config.toml
num_key_value_heads = 8
tie_word_embeddings = false
extras = ["capped logits"]
init_std_up = 0.0128
warmup_steps = 144
Each number is 200 + 40 x the weight over its row's rms, rounded and kept within 0 to 999. Layers, rows and columns count from 0. The size before them is the row's rms in percent of the matrix's.

# layer 6 MLP up, 3072x768, rms 0.0724, rows 1500-1516, columns 192-287
093,236,179,219,124,213,190,225,143,214,207,179,251,217,203,177,261,182,232,232,243,156,155,172,262,189,266,198,166,208,182,238,173,95,172,190,204,199,239,219,201,210,216,171,232,245,180,224,227,178,189,215,157,239,216,215,176,162,191,188,205,215,194,224,231,155,204,190,144,232,256,205,183,194,259,131,179,263,237,185,198,219,210,212,201,208,156,173,174,225,188,225,168,263,217,111,191
115,218,243,255,175,188,179,140,240,205,175,122,266,234,198,183,183,201,238,302,218,186,229,187,175,214,217,177,154,201,130,169,171,236,238,163,212,237,179,173,227,218,204,211,209,199,169,231,202,219,247,86,162,171,129,209,199,202,103,185,209,205,252,224,250,213,263,253,213,162,173,218,168,229,220,169,254,206,222,186,171,227,215,184,150,91,255,179,207,161,173,179,189,174,177,236,164
088,222,184,187,210,180,224,184,225,136,200,222,189,111,161,157,235,246,185,173,219,199,162,215,217,202,207,187,202,190,172,208,127,179,167,133,187,169,179,182,201,183,174,250,173,224,145,212,244,248,190,171,142,252,182,285,242,214,223,279,167,251,270,186,221,199,270,239,156,196,213,220,234,241,242,336,255,141,198,269,191,186,206,188,234,209,174,180,173,220,212,194,276,182,209,175,172
106,220,223,156,164,163,191,184,208,168,158,170,233,203,262,183,260,212,134,98,278,234,164,241,235,216,188,212,210,181,230,230,102,199,185,237,233,267,116,212,124,198,219,195,217,251,261,158,178,240,190,194,214,211,149,144,230,157,177,294,199,173,157,318,240,187,266,206,168,167,249,215,290,213,217,207,250,228,209,247,210,167,191,170,269,243,263,223,221,189,216,215,180,206,274,161,214
095,165,226,154,237,167,192,158,261,168,138,209,167,238,201,171,136,72,197,151,224,242,157,170,202,194,270,212,267,197,148,194,135,156,257,171,184,242,151,137,178,138,184,223,118,164,181,221,219,204,210,170,264,217,168,246,141,178,237,261,193,223,211,197,295,180,258,241,210,192,185,183,141,241,148,213,190,163,192,216,192,154,198,175,125,214,174,176,220,285,247,182,227,236,193,166,202
098,192,254,206,209,210,225,242,214,209,144,230,222,216,182,214,136,158,133,213,166,138,215,167,215,262,217,255,176,231,183,209,178,183,191,199,247,197,178,152,246,241,194,186,270,217,136,237,189,130,289,171,160,213,219,279,206,197,225,149,169,249,196,214,189,198,215,223,236,203,196,300,155,237,155,260,216,257,183,128,227,224,173,225,160,227,172,208,247,140,185,263,106,148,169,163,213
098,211,270,154,238,158,214,211,245,228,214,164,262,212,268,150,194,258,187,192,168,160,55,118,195,222,157,224,187,211,196,203,174,250,232,154,241,288,168,165,216,196,209,227,155,207,168,120,195,264,180,130,222,186,174,216,193,223,218,228,212,262,163,176,157,215,189,202,206,244,159,219,169,223,197,194,172,125,136,158,193,161,227,188,258,144,179,314,289,263,185,231,196,166,201,134,238
092,145,218,124,211,266,221,191,210,133,279,274,208,124,174,155,249,168,248,177,261,229,179,214,118,227,213,163,195,190,175,219,219,159,144,174,249,223,188,205,234,116,189,153,192,200,238,277,220,221,185,201,211,185,157,201,279,245,174,208,244,241,149,224,275,164,209,234,208,244,218,196,143,127,217,223,151,195,219,252,182,187,162,147,145,250,261,160,189,164,209,216,193,238,103,232,167
088,163,231,241,108,178,206,213,187,179,229,213,207,220,239,223,228,214,206,183,177,173,224,162,130,121,183,255,143,177,268,207,101,172,162,145,178,83,295,240,150,220,261,159,227,178,157,168,141,222,210,178,196,192,127,164,166,259,199,128,146,197,161,214,211,227,178,135,218,122,260,181,165,162,316,167,212,166,270,169,124,219,240,255,207,148,126,139,201,171,173,146,236,146,244,227,138
099,176,270,253,173,260,170,241,194,209,151,191,198,160,249,232,211,216,191,187,171,200,214,169,178,200,290,217,191,223,124,273,168,191,233,192,165,192,174,195,123,55,227,207,94,150,223,178,142,219,205,124,196,200,76,179,233,222,181,211,249,174,171,191,217,235,208,203,169,208,156,170,188,213,199,227,213,201,267,235,156,174,113,215,190,210,190,204,149,138,252,264,164,267,200,228,186
095,220,191,235,227,172,201,123,210,214,295,244,128,233,217,180,289,137,226,199,197,217,144,144,184,151,216,191,193,142,221,175,185,205,121,206,204,143,187,168,212,201,257,178,243,148,236,240,214,145,160,196,148,193,198,211,194,282,238,193,212,168,193,120,296,232,251,157,233,199,153,212,162,225,186,211,204,259,204,200,239,218,202,164,191,187,143,184,210,116,154,147,229,184,255,194,242
102,208,185,173,167,213,136,236,174,199,208,189,153,175,246,206,229,266,185,174,169,245,173,167,226,220,218,201,281,175,203,195,215,238,236,191,206,335,210,192,200,243,217,159,189,214,210,178,201,169,241,180,221,236,238,258,197,131,164,171,213,177,135,178,226,271,192,157,227,215,130,144,220,203,210,161,268,242,150,166,258,193,171,191,174,142,162,216,210,258,137,179,203,196,206,253,227
089,245,324,246,246,172,182,174,104,157,204,117,196,187,165,198,287,236,187,198,131,244,122,229,189,191,205,190,187,209,182,177,216,222,240,170,152,116,252,198,179,231,235,235,208,242,199,143,195,237,209,254,193,211,193,216,222,166,220,200,218,210,238,158,223,258,160,218,219,179,148,208,266,237,209,188,132,146,220,160,227,227,237,196,180,234,152,206,187,211,220,250,190,173,254,233,186
096,236,196,178,208,143,177,199,211,160,224,131,189,185,192,110,233,147,194,232,276,164,190,210,110,233,217,173,190,219,102,251,175,194,186,132,258,179,161,206,176,258,180,164,213,247,211,200,257,266,264,186,216,261,103,215,160,210,257,193,177,200,247,243,152,203,163,253,196,133,179,152,176,142,160,161,164,190,213,172,222,302,178,162,169,185,168,108,249,149,196,235,183,204,245,165,220
104,228,232,243,187,259,168,225,253,215,237,169,195,219,186,210,195,241,166,258,209,169,214,145,110,245,153,199,256,196,202,246,209,223,246,148,238,138,184,219,227,152,118,183,242,252,133,230,212,146,163,165,254,312,201,181,196,184,191,172,229,241,223,242,220,226,186,213,168,257,231,180,297,279,174,222,152,295,234,218,201,179,199,158,243,238,121,259,159,216,164,264,199,144,203,122,217
101,206,247,244,201,173,151,180,174,184,273,113,92,144,139,165,156,217,171,217,266,207,281,210,192,164,204,239,204,255,219,220,216,232,250,167,169,207,217,243,210,224,163,199,196,198,146,215,281,130,234,157,196,220,172,219,158,206,224,232,233,192,187,197,170,272,118,185,162,239,184,264,176,315,245,237,245,273,185,250,189,174,214,96,154,132,179,190,186,138,277,185,219,206,218,224,169
105,171,153,159,147,207,178,185,204,135,207,212,171,173,178,173,222,175,220,164,235,195,93,257,163,191,220,187,211,180,243,148,264,183,93,163,254,252,206,143,178,231,187,292,197,169,192,229,235,175,201,156,292,234,206,228,164,210,137,234,252,250,209,159,238,162,315,176,202,287,246,191,140,248,158,162,218,242,192,176,226,214,184,219,209,197,118,218,230,202,175,183,191,180,216,234,185
# layer 6 MLP down (transposed), 3072x768, rms 0.0725, rows 1500-1516, columns 192-287
092,136,145,148,181,234,205,222,192,260,210,161,226,192,235,199,157,148,238,183,211,235,227,216,217,201,159,201,170,231,241,219,194,235,156,158,188,178,273,174,184,196,90,164,101,190,190,104,214,196,170,200,160,187,204,163,203,151,179,227,196,208,239,208,180,214,140,142,197,252,164,186,217,136,265,218,245,142,274,239,209,192,203,198,250,224,295,210,181,167,237,132,192,222,216,266,181
111,281,191,185,293,159,219,209,217,174,194,150,141,201,182,195,169,192,253,209,244,239,175,231,285,209,218,187,202,202,139,174,223,213,150,280,189,199,251,318,193,233,275,211,190,141,210,201,224,217,194,156,146,186,178,280,202,234,174,250,188,180,183,198,223,168,203,203,225,144,247,230,146,153,195,216,207,231,225,147,198,199,198,172,214,182,165,154,181,172,175,270,239,209,151,188,123
100,216,189,177,277,238,167,139,243,182,251,246,248,198,248,192,262,247,222,231,115,185,179,180,235,153,234,223,179,225,255,181,183,143,182,167,212,272,239,208,229,199,228,231,161,197,172,192,207,188,217,178,215,162,219,215,240,270,173,165,211,158,184,199,219,181,170,206,159,181,194,128,232,273,191,249,164,194,183,222,172,194,179,212,159,272,126,184,180,199,195,223,272,189,122,201,285
103,168,165,163,165,256,214,147,196,148,194,230,167,204,169,201,169,118,198,180,174,233,159,119,154,197,159,225,188,218,214,205,154,227,187,228,271,231,228,173,236,237,201,190,170,206,157,181,175,171,174,181,182,213,157,128,229,170,243,154,194,242,261,175,222,239,271,229,296,234,247,257,230,203,212,173,227,238,241,194,217,202,153,222,210,217,198,134,241,257,236,235,262,230,174,164,151
098,236,203,182,175,222,214,154,262,238,221,227,149,194,188,166,226,203,172,209,162,195,185,283,228,147,213,207,221,178,198,192,239,228,214,217,244,281,231,212,152,196,243,180,165,171,127,192,277,190,238,220,220,217,187,182,181,259,180,237,156,208,155,244,238,224,274,154,165,210,242,224,179,233,208,188,135,217,206,124,232,194,253,231,211,162,199,194,104,145,202,183,234,169,243,188,150
102,132,235,238,184,150,214,298,160,197,168,222,260,233,158,246,145,199,144,214,206,223,250,210,174,195,181,203,202,201,270,220,171,183,177,248,179,259,172,193,153,273,230,208,121,230,186,193,179,201,167,205,177,259,169,229,236,192,189,132,193,165,165,226,111,227,191,263,198,222,177,239,206,205,201,190,164,165,250,175,281,206,168,179,128,197,108,153,162,203,270,208,186,173,144,236,191
096,210,191,217,142,157,220,241,157,195,236,243,201,175,191,203,234,265,149,205,201,271,204,215,204,155,157,199,192,109,197,155,163,204,293,103,205,161,283,174,62,202,233,238,273,171,178,185,187,140,192,245,170,226,219,233,222,240,230,227,227,234,182,162,150,204,283,172,160,228,223,238,206,177,170,157,223,225,270,167,264,236,228,252,284,238,234,232,139,222,215,198,189,199,178,206,217
091,181,154,177,192,222,190,259,154,240,187,214,200,192,221,146,167,177,178,247,202,194,196,172,276,245,135,187,209,144,219,172,151,199,248,186,255,177,234,140,240,261,201,186,232,196,209,188,154,205,174,235,207,255,285,172,182,209,167,191,95,168,238,264,158,208,255,293,207,271,235,191,203,225,277,217,285,196,218,163,159,225,260,259,216,175,218,245,251,173,194,171,184,189,190,196,196
095,136,236,113,260,246,229,157,200,156,175,210,221,199,200,135,154,204,246,187,255,206,200,157,260,181,247,210,170,224,173,200,148,183,162,213,206,236,207,198,126,191,221,204,214,195,189,191,184,225,239,160,72,201,155,176,207,258,184,196,196,203,240,267,171,230,133,180,206,218,254,297,174,245,221,252,267,130,152,200,225,184,151,160,203,299,163,184,237,184,265,156,219,186,237,243,260
095,226,208,234,272,197,185,219,129,209,207,159,191,178,196,209,136,161,164,211,182,207,217,152,154,173,205,223,311,184,159,240,172,198,150,197,191,179,195,190,177,104,203,212,174,238,162,206,216,219,191,225,249,165,214,207,150,214,140,253,205,200,149,265,132,223,256,217,203,183,213,166,153,186,227,185,273,236,236,168,259,144,190,198,158,199,188,181,146,185,106,174,219,204,176,173,205
096,210,181,174,195,222,221,227,140,183,223,184,132,175,203,287,228,216,241,151,80,221,218,154,246,231,156,228,186,139,183,150,192,189,221,158,205,166,173,211,172,205,109,171,202,216,184,219,226,244,244,183,190,246,208,142,171,206,175,239,172,191,211,173,218,151,257,235,278,148,260,152,211,224,192,115,252,215,148,159,284,230,239,136,205,167,201,234,179,262,170,144,225,194,213,203,171
102,186,206,183,226,162,125,169,198,180,226,212,206,211,197,227,226,197,210,230,178,188,157,166,165,203,170,146,199,160,187,195,173,148,173,258,123,134,172,157,215,182,203,226,172,158,183,176,156,299,120,154,222,141,114,161,250,197,123,132,205,176,164,174,225,220,229,265,197,147,191,208,252,190,189,213,156,220,217,145,253,288,259,197,193,169,160,219,277,267,225,187,186,201,241,191,190
094,168,184,180,201,60,168,250,261,155,155,182,207,184,214,190,139,250,234,214,172,183,157,118,219,203,203,145,203,188,173,240,193,180,131,226,193,171,179,213,138,220,277,105,264,158,192,230,219,195,225,242,158,225,290,179,261,183,203,246,227,118,192,181,203,260,106,212,163,163,225,206,148,137,220,178,252,204,148,152,198,165,247,237,197,250,226,193,235,219,205,173,208,175,150,208,167
095,174,196,198,197,218,172,220,188,148,225,152,224,235,213,228,236,196,203,216,211,141,238,151,204,243,166,152,227,206,187,192,245,187,107,174,281,109,154,185,245,240,174,267,191,158,200,212,225,175,152,167,235,271,154,125,240,86,219,215,153,192,207,164,220,217,237,148,179,275,184,102,187,262,197,191,175,173,240,131,207,186,150,190,259,190,183,181,217,165,218,218,153,221,199,228,158
104,257,171,245,221,148,206,273,255,149,113,142,205,201,224,183,177,240,249,194,206,231,159,176,156,183,191,231,199,185,182,193,180,196,196,206,190,232,201,132,210,165,171,202,222,212,291,212,137,225,207,285,210,285,254,155,205,147,240,203,251,200,237,249,161,251,168,214,136,223,234,209,255,191,220,269,227,217,141,233,245,225,186,220,216,204,201,249,206,257,192,216,218,209,275,165,191
103,126,264,208,128,268,175,221,220,259,199,211,123,170,240,197,226,152,155,229,145,244,261,228,249,223,178,108,170,170,148,237,197,283,171,208,217,250,205,188,184,199,120,176,207,210,116,204,210,202,216,171,175,138,121,191,185,174,277,253,153,242,177,187,201,257,261,227,216,245,238,195,247,165,165,197,196,200,211,212,199,226,137,233,137,216,240,162,223,202,310,123,194,231,259,234,163
102,110,210,218,186,154,169,200,221,222,223,140,248,191,261,202,175,258,274,167,217,195,233,168,183,165,227,198,244,186,227,196,195,231,203,266,204,251,278,190,142,159,212,248,179,266,195,201,235,135,199,252,239,220,197,112,82,225,217,235,231,220,165,232,156,267,200,217,212,168,202,194,281,206,209,237,216,155,184,154,146,262,179,241,217,277,245,245,207,189,220,194,256,244,201,178,193